python train.py --norm_eps=1e-05 --qk_norm=false --bias="none" --init_std_qkv=0.0544 --init_std_down=0.0 --max_grad_norm=1.0
Each number is 500 + 50 x the weight over its row's rms, rounded and kept within 0 to 999. Layers, rows and columns count from 0. Numbers have three digits each. The size before them is the row's rms in percent of the matrix's.

# down: layer 2 MLP down (transposed), 256x96, rms 0.0787, rows 59-104, columns 0-95
# gate: layer 2 MLP gate, 256x96, rms 0.092, rows 60-105, columns 0-95
# up: layer 2 MLP up, 256x96, rms 0.0905, rows 60-105, columns 0-95
down59 106:501464456442504415512507498485503414465485513473522436528533509538569452551458578608567488467510553514535556458472501464479441523381563487561613398526512508423581502504479506580471517545564583455571441523530498451439459540479498597533425463508533522446557464373518515446529435528516517438
gate60 125:560475474523479539498583480498424499571443516452534462545480482417533574443481604560429524483630407465472422517513406447436538460522491508529440450488528556519426501509548477550432544489478450490461553566604499501595568449507521463536447517545487498553506579428547482485592557448554534471
up60 116:467511515565487419515549502513456422526474546422577540607514507490484586499559573545450432512581444524416402546541461513471521524509509472466484500458470581566394458550473437524406521483504484492560525584567550549574551486474572550515409502487580488522495524525541493489438570441575576543
down60 111:489545550514587528495452502459532537517455504536436425407448450488569465505492525543509599464399539430535520517505494448543490465505487441468548552452556423448571500464536572438558536531498570403386558584474478493535434480548490524489595448567538593515473515523570485495567448553499397529
gate61 101:551537567531503480557455434489435448379571513459464530518526555422548503532587547579475504481500484505497489578442509485431574415568397462528513462525553490488477490552533503501560522432491457482532580412393487629544482480531565506527528560455498556591536518532457509439498423560444539539
up61 096:492538444516536508502545445548453550622520456493514443465536516519477489472370401468443541541508544514553453449486382472508545446512523526406503572459521551468521510457469497483459503560565533563498454541497462370557530519473424457426445458589526571521500462552569500521524593403557480456
down61 097:436535450516535471471442453484570463532453488443559517493422496506528405503464420492570548490543514482406545460492365453468499535484514520471592540525467470594474569488553460497562513514532436477466523598502459366528562501474546383359409470503504459513477474541497520504480547435531512474
gate62 095:486434569425455520473435436441503606462532502471436556547446519422427461505420606503488536444415539481573524449545520593465424528483466491475462436556536410509456566494412491521462529528570476486431557497395449461466437522501545493529450565539527488455452509472503471541516448543472519613
up62 098:514527413600538563522523461578467567489379460507481443520545556552539457428582581492448461587558540490545541499559573531483480521505494525501452549453472384546471501435491461507546356498507543398425526506553508547482519567519537488541469469511579569473520415569539457480526474504485449497
down62 098:549486398502501482455442535511502508457415456481568502417437463477533420424567467502500469470608560531557565496490577514543489537502468494476495604481459415490471460548577430480596396469586468441421489526532489567453467508607554432515451521460492516493486471556543495477539471610433524488
gate63 089:415561537512564612545496560480475438515491495499535455520464406537628514540526448571471547523461423382470496466450491451449551470513504589506561455570517513492475502485558434474456485550451429480583536474634391492540481505518460477489445519563502569501530502483567462588545551493528526443
up63 098:515562463493515492495491513480540509504491488516513402504534434487575465602522515538573523490429554405501452555518471433475574449507524524431522411487463527525517506497559416469426451507457553582574492522558428623541518518468473640460389516556572464484549415554545466564524541518531505433
down63 100:536502538529543638480523608437545424478449436484562497495484537534548470519508480635535521471491503421484469502536503506406513449483487609416545467512474490452503520465572461482394528557507531438547522479575440487580466560485528503580451554542546543491543518581604514494527503540561524410
gate64 084:412430561412554477462502465473483536410516592451465470572493556569609518511521488506517450396540459539498504463460415477488544505436513474383573527575550407473517441468448469480404509494528500511506552540491459504474538522366484513488489485583477478521504467404501554515554539540433587496
up64 093:572544493414517567529576458555528473484562568496434466544542556582456512511457495556464541590513539554484467462460504522540439439551481549404513508478415486472524404530452483543441488568416495508419523426517555414468612483496570519404476512564483524536536481496458390556499399497466525516
down64 093:467508492455525470504560464442558441453509467571513420410421520534497499508452446544566588562497522523418485498538529576555463445503455492389468508522417565453434418547527497478491491517476417499447546564573541499495492397445614513393471470546412508520557515559508517563524517582491566468
gate65 078:556610500439519442505493431484451471449581463546498505534534527510513486436484555490503421566540526460497399515441545513475617484543574575454489544513535506512470426556550487575484404485546568450514522528465498556411571504509445524532534504567428540524520503540508484449420423341439525536
up65 093:517547510532502477543493515539449519506465515429465471515435451460497459487461621538488507482527500489509364519573421524511625475568549456673485459490428509478519380538432539543523434423563497512447479486479474485516510491545505508511558423512545505499500549486539566616582420494548475471
down65 088:474521538595590510424589514533407458463503469526480425498501417388512393500512568504498446450558456481559493499581524471489553534537462468571498508462518568446523490440491510458467491447462469503522470531449551534563607452521419571622526475562494481509449568499577495531432528568541517415
gate66 101:478444459566511523460531619551554459596510424472474526459561510402456462453525507465522573452508438529487503580494488516476555474612571526514496470516552413489446451496423573518591468565462551463534600524539526446586555501540456527571558521422462497421504489466513552582498529501519519593
up66 090:558463511556377569494527421489495469475629489466495471505440535471544514509524506485526506490545498594514516495531472490428550454510457437484633557568467496542573467427496549453545508467516508595527517566506519462528486543654432417478591515509487554473394540494470469504572470453460519431
down66 097:520521552460398423579579395516473565457490517541525486511449553526534599573457470565605482504570580473558533486531558544466511502449447511480581550489454552516588586433495572569464584462469511586429545503458560497485554521510442434479480547513522498487531503575593503470575502500465513466
gate67 091:482486483529494525508444451499581514455556493523519449553478480488509464558501531461516530543606613553500593483495521624518584526475593597477364505542459576429457548469536556429461507468482577527492616487544527503478430432533476515498609512501454510500420505572439467514485476482455561534
up67 099:485534309534533485503513447469495454480418462490487580533531450497529494467537454533536553442552532529504542569469469495536515514494508575494501528522463586514575558421511479516453500436578463552458521509558452491495484452516498575414511490508434547419582442608454504552408476436571574405
down67 099:488527565529406515545472515504604584502459524461632382492586518523477483511434559459535476498561557419575581473499504571503537413548532612564402447465476502507414538547560564490458520457563533490511528467535504509502496478494479528527565523524525532473454578436535396487551466446477522492
gate68 096:500529483499461578514466468409426470462492488472510531548420559501399433521566524447572532518562450378442479532561559551458473495493399474460499482551569417532475458536473564516537451459534415538517521506500418508462419532442526473464565531446475457490496493463413490441484378517400517418
up68 093:446511439534553448502562492510573510454506525514436389388532483534546542475411462456585566530495520582500531528447535416561481483487591501507516460484447497481525506480537455425464580462420556465547551438469645538440549473536498507488512492512518551430446542503561514588477590488608500463
down68 096:543452501613570479471483464535495528538530464582467424511451566519471414572369407559482547600561495492606565449436446489503537468457551495477517385447510477489488576469503418475510504479523485462448598568523562475520509455440587538496450549463514540487503544485473522497438530430529442480
gate69 118:484592561515476542460539510573511581450441508512650531468487465557567444540468462474497453443574437497427530526576428564466495499576552460472463466449513541486599492491552494495489497437397524499545458543511487424502438600480500493527546459499587478616532454436417487505534480436562456479
up69 120:499422457511497498592475420467412528555585527422367516546572438485497554458446542565507522519467574466519428524483527463539480425448447556548518504524496445560463472491458510555502477552617495477486553448492530566509566434554481460480407576542496466392504474572538527533521560549437427500
down69 104:536551609445486463493496387551498505492453417462555533473461413497477493478378482500438470443581428471509479513548488469509408444471564473563469477416478431533580474593472508486467491523441526563519459484482548481517398543504531516506473447575594524540495471474519600384410527509544497498
gate70 124:443482587450466500484506488562528520493367427557494490568556527491450546455469480504518528464571549568482529647519455533445486504578471391506483482529463434550501403462523434566534503489524583505544450496515540488448459477493493563534484562391487601504557519395524536556563484481498538580
up70 110:541551499533561461560472527370432435532525434469498492516450459495529539601554467528559523518402425433422404467548451492561492416504493537489485448538554543442451542456464502445430566469362415479463538536470436550490513535540543487431455521515558515472469529523515542561413450544509559484
down70 117:426461571468476520465468480540544493524393455505501555551498524504460513497473556444506519471509525470459532580434476551415550517554424485553534438562427410494444456444536434514552487465510520573570414458550587440407473431459518501457421496424532631532513547421466499522604448516471496538
gate71 096:514538436532472511477562444442523426400459437455394523531545476418451547406511459511482580545521446523499597486495486479458507483573461547588515460508471585462488518474590495449510486514483470407536492527515464505434448553497512499479596560572481584442520546499539500386511449445380429484
up71 090:414445506445469558432553545569474545531546522597514490494512535446552449576558565469400503487479498502508509491520499474543506511446486502322439502583529502467512503444449441522495462497466552587517582548563501517534500486552531435543429532472429499539485493625423445565518574526524600499
down71 089:541490486459467454465445461542458560454576536542556549587509489516442346557481528460595468476491431459438475492445460566597472572452525497489429491511525500505413514485531420414569558555515528565540441470545520549490541547569465486488502601446485438602497503538448539498527435530423519540
gate72 102:572481504404465489493453482487437496619564421468491506470439479381511400515480568517488544510521585442524481420544507529488495507498368477523591451447514527481483442510443492529488481442464489493469503498558541474524505412506535475468430438512527438510501574514501530499457404626387567434
up72 096:498491484452538463592476426493415435559483396374528513458408475458524494535483537538534472516508515428451446480497447498510447415580444547456504413457496491490503478522479516544549435437540501509544506479531475526548477447506524454557446465437528579401470497543616529548505444447509575353
down72 101:506454445424483560487518461479457520577583437386528429492495529426514486460581574547519555475513527458535451420554578502483464454466570564442574469497532469443414450540485453490529433427521502503544499516530490525523452404595501470530503402429467546467539564456555545532472488600432500411
gate73 102:547453518524560494606458562555555493545456464509439461557510503478574449583532449461462468537543496605448467558501414577427481534563518485487494552513562390511641470556522516427508414448550493557489560528485531497534519564521468494602423543524480590568481504473476445465491512553469429483
up73 096:477396428501446416487489539442493467533505437492493492541459576540469502445557509495483488557407475430606582424456539460474542520461479491535509560570534520510391569520512447500534544451474480536593402502506543432469503409475525506526575487456339542482551472524479494434539538455483487585
down73 103:496528514528489481478520469503468532410511590500573540484511460578444555479500521383561556488485422461565459469465488406562534468490501477523549416420452587579477496452489456527535537519492507504542484492452474462463438504560584449425574388467576430511439467488451619571527439419526551493
gate74 091:366472576490518572545546454489488498542479451478463496469484529449470569465431546423501447509546550483521481519612515503487425572522543453544555496397564515569521525465479489541593505387425580488520428478497497569481582494574507438519516448468473443529498486448552521602447546531527400446
up74 098:492528599501520545449515477478542516570399517531530535505421442435474562518509549518443370571572496423498464520474476470493389489432464533498645537444517480553495431517582506428533506538481536560551456462515478550511512513477553533434425502514520532569551469485524471447348495485525490432
down74 093:458442485496495491438527529509460556540526599538372492531487427483490486579433465514524437522482513542406446432439544597507523421479519498499615431525531421565503429495473542485525480585526476439434585536502480422460510459463455500624487474547597424495500478516507536434485536493550551433
gate75 074:431350514514507391383514436484451500489516581468476499459493529596476436582501442414489434463431467479587519577561508545503434529443497484501445460466514489388553515532511489410558440436518377479495443560505475523508510526486512521414472432478493517465443527545552512504518495443479468519
up75 083:485420472469507446504490487493401487477486508519509518494464522589405435515504458426505475516468486470623553506513514559500415519510472483544476519368583507428559516521581523421512398501478414524435477610636461590490505537468462475470390466493457517484489510476510494495589474486455573479
down75 078:423440554444467452470544427494527501586522553491502492509475513596413479529582457469521476556477461593563542497524487567492412501512441494505502493360545550485491503463500444449521438428381499460462529544530409654514540533539427497480493485446487565501498488526509511516594459497435588513
gate76 087:506464558512558417506415585431490496533558503442506410525514454412569511516466588476527428529538434483413514509452506543513614521410549409521518440539508528561536510583577545525467496494470478484492472589529457565478557490487573532402477494493545616554545447572530470503496508404528475510
up76 091:506457575540557466509350538493443440571545485438488409544498474420543488518469577496523457444504469465392486506445505575476603470398552410533507445552507574529521502530543531542506515565476478508510475545523453548469546531592542476458497516530539604551585471593498483503532490416560459513
down76 098:517530521532575554496399651494503450578563488456531420520436489435553533528516557435482428471485458562479513525463461532446621453447525423569498421472535594507482488488546537511445454479494542486383532586523469587456546519505492476464538478505496603531508418551475520492468492454522440560
gate77 100:519456453448520517573617484446483562446533583584473468491554534522456489531433424521588499449445496483431556467483424477512561603547510503454546607486518498521468466566505573521427480469528477435521517540511475439482473509498534503443540459463492566443640411502398542447540446460458432474
up77 094:565517454601500538481383547573485426562476416404541537571501495455469542374500470476454503580415545485499473496540499498460442469500510524509558504518448512445620452417503502450537456446494537487522498517463581476500496491434482465527460440451498513464352558528522545538493625518530476481
down77 099:554509569617516593564489400490537395517483452425556521548540490563431536444530564507485451480392490490478575453445484458525427505505489517495573422497507506534558459423528473488546553491423562466568505496486645496574499497464490537500424522476552549465493544477519503507460630506471454466
gate78 083:452449573473494496567423493511497548617527403446422532499493508479464519560515418447555578600612474465564499540552537542481460427431476457592400430485545449490603543471462525490511590533513462452482481509492502509467537575572463463558524560490517401475501482457524570465527519468492510437
up78 101:530493457542507558539452510402510452549553481515454455531555433524422516430684551546526553493435469508557473488456471481561551473482509579563504513549476432511579468482511478427536526444454404553520540564514514555496420486545462489477440537419514526548515410497597465459491448493403543440
down78 095:494552496512535540512398516462575460602545465549461503508511569504445545452500475546477487607515529470521494433468474472472456468477487551478512434505517449483617473413471558474564547384516465508486619507500471597453501450543462476515410496448441391543472429500562482519502396420515554428
gate79 097:504457460511552572462522508481551581455487525529513434561473497514476512510500550529605422570447523503481496574497487625512390554539501472562351444497417419392540553509494596450529495535480531486505502467524458534511490562484567587584516462594500471569519506497527546476462436513544455439
up79 092:513549495521466436506527514373503422475419507502481520500461445454564494502497454502496514520538411463442570514579586426468462472441476543496596565569501635575510464547516471464580493459420541553482512577602562480513448475489438509420570541484428522448460520544499465552444472533468582459
down79 090:355537566474462433555541422402473512477426505528584467530492584528510416476424420527480597547513453477511539443521536378454526452475496505507575465476504525559501477542459475535536503500536484500430552576420594497535477475565449440438505475523483480483526502473476386594449527491490556517
gate80 091:541525500383522423465502470541476466476481548534462520562545585567490514555569496475518510524478497447525467533424467424552506464485500432474454345506483509469506476524513486446442475493487357464549446516519510434517469460560504442466497627375546510484505416611469537503518414562492556514
up80 102:616435529570487435479436521529488445540593588526467528463509470442563554454539438522397435492566542502507517508518506532588432518474506459521508476514478541607588539526558513467579547519525539489503541501421555524575445487542545572585458514458573436562600546529525444514541523500502541401
down80 095:550461527468484513448454556529452496549513562475554513482574520480534551442533498521386478472554518431518513466482572491557385517469529450526501423437525514538537556526539494507586495484612606546419540521470584550495459589465562539578476530491490358536514524446507427514625527529475495461
gate81 114:502505497596559594500467456480525577439444557545491506539564505584622614490511525494540463481542484584567522538527425595523519577488531534536492532498482463565550543501581496420493502493496457473501515472486441440518439587481497424498569577459549490463564458478419520430468571455391481545
up81 115:495448395555566490599480500482468548523397514586491546460456448522577455448527500577538506478579507538571536438452509547519479527546443580540436593478514592512500452522572529486529593484553527469472556474498560505518494434491571535369473460490470534393440510592507517451543465538509451467
down81 115:552474570469414449595554480518502548481507482522583481579415468470465381531522487526498543503497575503482540484500565470534550441530480475503493531518539550630473467506539540495512572472515610579505520523423615479453479499525540558420463435468490642507472467541506512528532412599538460514
gate82 122:531507486546489516487483446556460510473379489516486586482559401520537523478497415518518563522555458448500523490449489381427427421488416428500506449476516531505451531444476427521496519470421613508519550477503554561567564433561516573431411582521506534413532440537526438535536462449461537445
up82 110:445479528504501476457550475540583523481363516454449483548528474459582485452604557414527501473570414473509548459431534503557534518473503494463510434559464580523486476462514442531446366516430608549540483564511466574472427494510480445407491443467475499528435432490463464561499556500419533443
down82 112:511425579508461381519463590482570463540593571550447391430408485449493498554473522436515532559481523484439449575522462604593538545488551581477452495490467493464564475480569504519428508456501482459473440429518487524454450502466440469584573454439478508481524522490472555405474475536565519533
gate83 102:537588526447457409572485419527472498466547556543450478515535448497518492537435493484462502589580581561564476429480461528582466462620548502512442537509516416595525532455508506493529420562420555506579462412407466475486503464510537543460553519591519565567556452516533437521523472500470424481
up83 096:405500476490439450633512539446446438471449411529535457464520454447470483426474471461516432540554491554510469438446479522414525504535504474498408452528535437504395555534505487600590502556467544439459532467460418528504579471512423509537476516538452462550498544497594525563494489519451396414
down83 101:465396484539480589457513529534508487383480469490523459470459554518464533421481458476524507504514500474469497488493536484441537518420512446510507456483508608367491513536546508604563569445539430578476539429533517454519578495433312516538469493481470455497422596531518534500459481527523565534
gate84 078:479595637503487512522539527514530595483437508530498435571502478548481545473511419495570465472471521473572547575519538526534497550493509523497593604464448482557547478515507462451490569494511464495580501553390475450476570580567506601526578434460500462545625537452565548504492470408514503502
up84 082:473559493564453468404579388519578589563506463548480493515514543456461631513516512561557517525396527526489480507554442484592550488512386578463495489470483500429523541420468483457504493562506478450550518421560444579531464544511569448554467564457505569517561461493486453521533527514491579427
down84 082:447559516524582517520538464559497603585568410517526519481519512596487598505508464495496453417409468568508547558508488483477567539490484565521524470469460515385441438395523522574515449445549549581540499490502503583449536414405585520477461550486468530561523421507505499502578527539506550466
gate85 084:435538464399538480572413540516506479489589445522498537494539522541478433528480391528569488464406560436502548583440538529388502453538476515527573559453490503490506484559475513519477502542495450522546529588582512515419518484524454524403494542514594509498565590458563473497626458499491510409
up85 086:447495484618450525461581497485510491451522477503529506541564538565574536489461569548442502495497524559538397536566526470531497456418502459479559494452454475471447479464528457540513425482528527511417530539519602553510557498495473522515459615588523455559462431573505431577391548396566560568
down85 093:484462437621516503512598499510490453503497511440554462509546466488462500524524582484503545476495489514553430456528515462533487472416516419408540519478519490494364466438540422461510478511542472615468430452554617460440511491464530469625407524538487522531436412550451502501439541467542558574
gate86 084:558427443416530443518501500523480551522467525529527603522469483483612503494548560501458437588457464462544489485415519567419517480490468531474524466530529522537507460441556549451474506409537442473491431519584559478411488417450505579494457514560543462424530484410431481436439558381541506422
up86 087:480508433518530553530419506503575527435423560512467457499527535421399528531476452549534606416505549532440482443510430396551436540562557485531521487479466465417494568473476457444477520577468548507511622396471482596565498475538502437510523478459482465570518467531550552569486483587493515564
down86 088:432524510531522531590514474490399535477531522484518522513544550463448506505519561584468490464566571537432508480405522404506559528490461412493446525509493505486545547467458381545450533502475595522545587380415582487562490478459491491455519526437533636558522469549572461492454517471507509595
gate87 088:597497392502546565473525496466426576468580564347476539580477472493537460492506486491455527472603522454529480463442427484534515449428459511603453442445463550563447489521441542568508500483550508464489564506503543437586465523521431452427443499419548527485527490492480522535506535576422505573
up87 092:501459376514591471578590551447480502438491590482384504446550518517452556589562454445446399442517437533535512429499483503546551434469514526569536500472488515528458465540592590535494521470441487534407493551580561467434542484466534512504595473406507526508535474477514502471491479566455546516
down87 091:543420477503581483591542660529503541508496540471483474478475583469489503481541510458512476528502438447586496496506441518528495393464446577521549504418533540429408523462489604577499526503500545571463541585480608456530516578534498544531556556457454583569468502486429446433511451519526467501
gate88 115:503531536513499529564434515479483463455438419593594559447500441529499505491444548597513474542497595443486529445414575515496548509492393450421548421487557505470500610504418419532440486462503536490503541460517550596407475541463590538561417534543548495549519510476510491409478501472540480532
up88 104:532489495510495483482407486509517405405570521550523483493564535467494474462492476550499472521488455483485484553618526533498554583445356590526497599464461564424577579493437438462465484404502586439550500457436493522476463480422552448528497563514515532503556410516495517454502556497562598500
down88 102:474509484471479509474591536531480591571393502476461506498421514555454538461472467471476485501479556487554521490424519513565411470514527398409553490508501387561480522529556499527487535459463316564451507546564488499495558547565452466534498409490504491555420562475523545472525459428441459576
gate89 073:566385488508525549465535423444411494545510511535469493487520547473521462497477448453375638460505483539514534414597426459554533530573500491496519463538413530564559454485514584516552488444593471456481482490566539473529520434520448535427547447439448505428527516508478514542541383495539541551
up89 076:468504595485458413417483533510403438490463530590516541611604520472483442440457499425493459508503393466436520516522446512470501439559442513488545517560524533432484529563458442503519455443534470453458466560565570536539490509455482519472504535426506498570481534565398486608467531533451418580
down89 076:489489491494498512458476549532492553499465546577473561577531489492525433490543512420510503556531438603440480504404430473521471585565497584472487518485579527375491491462512470514543497469509530442508516468546549552582419473344501562444529563489544506486391518577467472586532453576479421529
gate90 091:570555434575475535507408532469551469505514443498538484476447532518553504472482435396500535497448518501582547520513525554500581518566352616448434469446500470461526524555487570465409573502514514568459496418546485578482474504407493439566549546545465515485422508443419589524491462506506544491
up90 095:538475464596469552522419510508548502544484457522547498553507514572586535389453461508584457584486493528579481581462463568469626538614376548516434542391592510494554518463473524473416483474492537525397528478479481543481536520474527524513499419518540495476526471465490522469537433549498533556
down90 092:438552428465409374447529595588479502412474530399483492488414477480472554634558515532392515392545594410514440468520532503478409469418559524514543477573483487538487543498488515520553495560553548534508497517493496514509428476522481475488504516457512505515565523545535493500520602488457462528
gate91 089:502436515569478515410472541537568422506562552455495529579435566449484489512572419463533419514509493514474454538436427522489501497477451516539501524492419416519488462409512505455509534453514475626563542531435462507495533545405471453564643443534488420613531489482498511571544448499476535440
up91 098:517475511444596538529549466496406580516399511492547491486493496536561552567547527465507548464569451463503606422529580448477545548468574579491501510576504527514494484588594496451532488436454484421534504577482554585435460562510483586472381479456520633502498504456523534486552506500484489546
down91 099:551502424624509504469512560507509488581600559500459486504481503399533471552504438509520434482574470501483486563469566441450496546493436471479495531422535360463554465486522547511531496481488358554505554436473494540482603515426496430510616476527500444579440490477454562542490450508553534490
gate92 105:556505547569495573346532516524370443468550531468494494497399650435472578457514556464391567496451559528480547539481497543510509546506510525510529506478494499537574501436537468549459462564429479528573519540518469413501462485564502520434479503503598443485496577534447565480521534509450468505
up92 098:581477462478510473501572493480532535553358536499544477427481513553430492445432512511539593547494438572518476515465520468572442556606468450565555504506504516431569511554491572432496488461506613486507452520558465570402544461397472465517538532469538430479477464506565532383500469502549510571
down92 102:491479561434434477612532540544593543483524431526504542548512457482504418518514553554504448515491446436606441414526444486443541557463492562483490465476501442545513391425455554529533548508591445541464468491476560548423409500528493511563417435474415488511527416431440467532509501443486585511
gate93 106:522541520466460402505498467570557570562473550545455522608454501562358547611384460395418486426509496545502495410526472432560547523484489499494504556525532412467409467487486476483486463537446473499485557464490524592473452468538504544440464547449512525466469448549492498510415525563489511442
up93 099:536447507538499531493584639459506483560543433534430500463422520460556493425438430492527526533464524506532594460561547471459533552523511457560470519515564463461507435496458492473464516500573635547566533534392521416500473454459434390515575488528407477509511521445461529417441446488486447496
down93 107:453501457521527581508532619470436464495465413513553539367535511435635486465603435595574519555504511525499511587486528526492487525504508461498468539386519603553504462447419541511493567527488585555499482578493483435502560479454480456511482504520482519583547498423466490425554497497476500535
gate94 088:501437546572528549547499454434525522497540419468559427443484583575507441469550458504588480495465482553563481499452528506438419551433548539621492515524476486455439491524523500473479522545518491457416586543471429460438473540575512480513474434525410469513469404490396649498518538572479498506
up94 088:598586435369479494554523531481499539521495590483452466489472480539498539524546556433452471491592508536499572442472480588549565501553451553525467513511460582545564449515530581538552502446497513531469459547545565541539458455387449446459510507489517526466546577446626511461618467484509474445
down94 080:439493604617548456593474501537524458463508475477514524466537501486496471548442454531479471489434497477490446540536393367439504521542543502571475428531442392541475520531462370545485509479468551531511528450524424505410557486553535508565494544513448471586439473552391500562542489550508483558
gate95 109:569489516537462524450527446515517564453478513511408465498421452563532492503497538508598472434429594563470466529550422409552486447565515575475506524451488501490501554398532485394491465588520577527501513535516421560440431642468480498454609529455423483468492490432487501579500500458489498483
up95 111:468459460547518609573411533413482469522497536527515551518409498493542497510504523577515432572580424509546447555401441501520429595470417474512500545515533510504495380488528544433485547539564545504504542513545556513501533478479548493499546554543446577383453426455446500389498535515432524471
down95 109:466463450557485487528453537579449554490570542385634559485575491473435494542470532511513537547545385511462495486485527565458465520492607470534455506576451434510523576552469521473480500428584437481502563529573548454558512439560513487579449493530551518497476585491522448391539491578492461554
gate96 093:452505479553518405564531481541510551489421540498393451551476471446586525474590463441563567437440487495495526540502400420550479550509600409518511471488446459511568497490579553588516423441483524505503417505572435512472535551470443484428539437484431500431551504473546485498529481434541596491
up96 103:478459521514547527568470568599514491511504600526455438485465480406465427561524473484528512519439443510465427472523531470512564396429468557416626532440538493554459556448406429442522465495445563551527542499583430531464448476576559525441483455501488484569511496437573506534493607499474520477
down96 097:563548513469561510546565497575460508526585549538468417486449580368435410541499604560485592506445443565504511418515526487458584485493475500512434524514506525478521534500439468528472499546560552445539534562457470509415478510475492595408449532423440461531471566477559467611454491480471513528
gate97 090:465511458495470505488422443486516409471482514415541475518528483440516445493591479511532523511498410513530538542504468552510642572458446407452535669537489504511538505553573547468496550398534486478460525579507525508486555426388522542510540520477508501488479507526425446458614451448494445443
up97 092:506513520506498482503572540511559439409488485499468552508472515497493516469464495488452526476514577463507484430479572476587384505547455584487552460434455445577551443447416491562429497507360511527444460510522464496433482531504481512504416413400481380584509408467489531429520506555451540577
down97 087:452587494546517483545582495427491491363550440495573526482535446508477596395413510554457576572486586510456511400475481511454391537525491565513510477505453435541469446544470504468462504534495530545501561521465471463462440493427561465459468538459510518537432470485523603506514544583446562581
gate98 107:441503441483517534436518468485500543487562497431442524479550468547477583482576497541480468492459487581492451423483580526536535533620489422428509422488503474588531517507493412525469608514465510454544492430539598460463499362460458540521570511381515455538464569540531444554469539565538503451
up98 109:486570477523483383471637538508507461524514545501501502483465472457496548484479553554480507388380416487551573519519474501441511477432557494554502500535462479427457443567495434473531542533513568453505441547463562568502435535569497456496478563445465477440494543578587525516633586492560454518
down98 105:538504620489425480501476533479507372557452530582535451439516589463540450445495499414601484510482565422473529637503480424463459528473530542567528517439500517529466541553541587511461422529544452465521438514486481578494483522434495565467429463568477568473497487442581500489438485460427533508
gate99 104:418508449585438424537483520556547541498385513543497412519517477549454632507447531538475459490477414444571532481518487580566414501567492547461509456566489524462466525475496405530505520467552550434577531419567496488472585480490406470548489520491402543595541516498476460457471456472434468502
up99 108:593436396451448511581462417559583500571487466573446561576483541470458414474533494480503502543499577555511465446497484453446555588503518440443519494509575455441530510508443472482524493541506504458445415528466525556443468455428543422430420513559501518455408413430470480431480491556456508553
down99 108:594494565503524434477485547492409456406587530457516528484455527486464412419483525415587555557454546520494470464431455550582516542437486484500532599420515542513473577646501555450525480537516413564474522448469436480478497491542576560535531452486529532523523551441531436470546539442543491539
gate100 102:569485568442551538479527417541535458425503470485490459586600483507452419588471470485542450476562514469468510510418546606459422512461571570504462451451593502543572451546509560546494527473438516402453427474521476395534413531539461414502500487501528451522548455531479465465558453439442491457
up100 106:515504581537546540467550430545441451474433424523458555569389505424512583589486519612523451494539545570479574469477512493506452501433619456459459442515580508516471450523521496479592549468496514535457451586382475489484539469493460398462480513476537505453495457577518460588445487489468471466
down100 115:520467462525584474504568509576503476468433445509501510534418442466460576559556520607509466522557522594501588494476527432541475470501495448438469507492577543458535429619529454495498550456536537572437434509421491394537540437470495447515475514539480503447424509510552462605595577457485497577
gate101 096:572512502536410444562554412570507582421391528511518463483498430559512512639493507558539472444492448509554567446571499568533512500489526444512453544518476576539513497518492510482547393391544478443555447545578460556558443550468465453425490482463442519519522492582532469489577467490494466437
up101 100:509449509528555500521517450491469500557505514517474438458500485496476557535533476509506520602515349439573451522495512455459489439465496487414487545476490491540459377403480474568613446453591543546419550546576497463636514473578488437545548519429474566456555524503430548492523488462489492571
down101 098:460450467569495514485534368472484508456498483466486473362506458488454586558476516559491520471585383522571494488476579441402496498491464459459493552500513459469470400385448507481538459540509532564440462557542472453620530483538504469530556526543592533493513480395447561514523538551522522528
gate102 090:480497541482447521434468541517577576477463447498465453496566442503504485592522465495507456430469525461490497506489448446489390529527528453387491512575496435517608460472450515550517460443490546479578501462546524588534480371456482508495467457593544514508525606490544419526442521433635449445
up102 098:484407469503554485514458417396432413570577487490393566486550470385455464500541458498507477546510507496492439533506388450518516544535399526510400512439548480472457467439533505499482514563516462488520529442441519479420573449488550473544392540473525450520499517615487546494466469523526523599
down102 094:438431516532563502555510418471461519554566518450460504430564485461409449493549486455502548432525544605512443566508451376517455474536464503482432430509501460652477457491508487558497528490571536488493506478540468498446463416514503544555494479568512491470559486516568528606461435485540547642
gate103 110:448564442565544450513478470506523488545547545530479465523549466518519523401483483548511398504482518475436526544548427493460503461503490507415524436544551462568519453430535415585492623446431492422557483598520536489554581467485422496446413498449437541456588569526471479365517499509538505473
up103 113:515526490519528548463582479395464505482493494571518534517546481532513547493477453511656525436496537487569483473558480496423532441487449557510494460471497489566459463456610494485467568496509406409626471535495595528593588446479454526548494507553476556442598602419534492501528511541526522515
down103 112:461535452588491547500465475510511545517532555432590444434484443551503528407504512499466323442514543540462534538533508474514494417526460519470548542573473486452529473458485511461521572410435438525482477582577523461569526452531406526482415576571487479468520582408442538432545517528459508523
gate104 099:527503505538454512499572461538520488543526621555557519605481537493459588499553510544409432477541498480572443487425507496488400568530523481525468590496551488461553540485409535473520532387528576433413589489483441413476477458541534552556436542513517539578469481505483544434523525521399447476
up104 101:574447541536470562371582474459589415483536536449480512543446520616495562516566528511571508448579517455503475457455545556560506546438569480459512509531440533546535515532489597428458480548506523489503540542530416443558522554560476450516587414410494498535473474462438562504458514502461557422
down104 103:533493456546492495517487511542583612473534407484496506503494376385451504480515562492459477556439491496482509432527490472475484542545519511491490509449536522558506480422549508474500460411555486497461457488544540494518365458407557637433356516525422498498467540525486451491591482539517420538
gate105 101:531394442553509425490483389569487548521518552568504505572501472548511514447567583554518506540501531538511448530549479496596485577472525441528437506458509475469544502520497453555452461500577392432545443470594484575525390563484555536475559491566465526490602436580528455464586468525510455492
up105 108:420433499606501505401500451520483505536507501432657499480584535493486535510525535446554485552467530492469525496498544511614607503451484478501436550533583579487479507516509488536433540635469391439555497509450482546519456599495520530544449450466460545537539434505551459482590477479465524484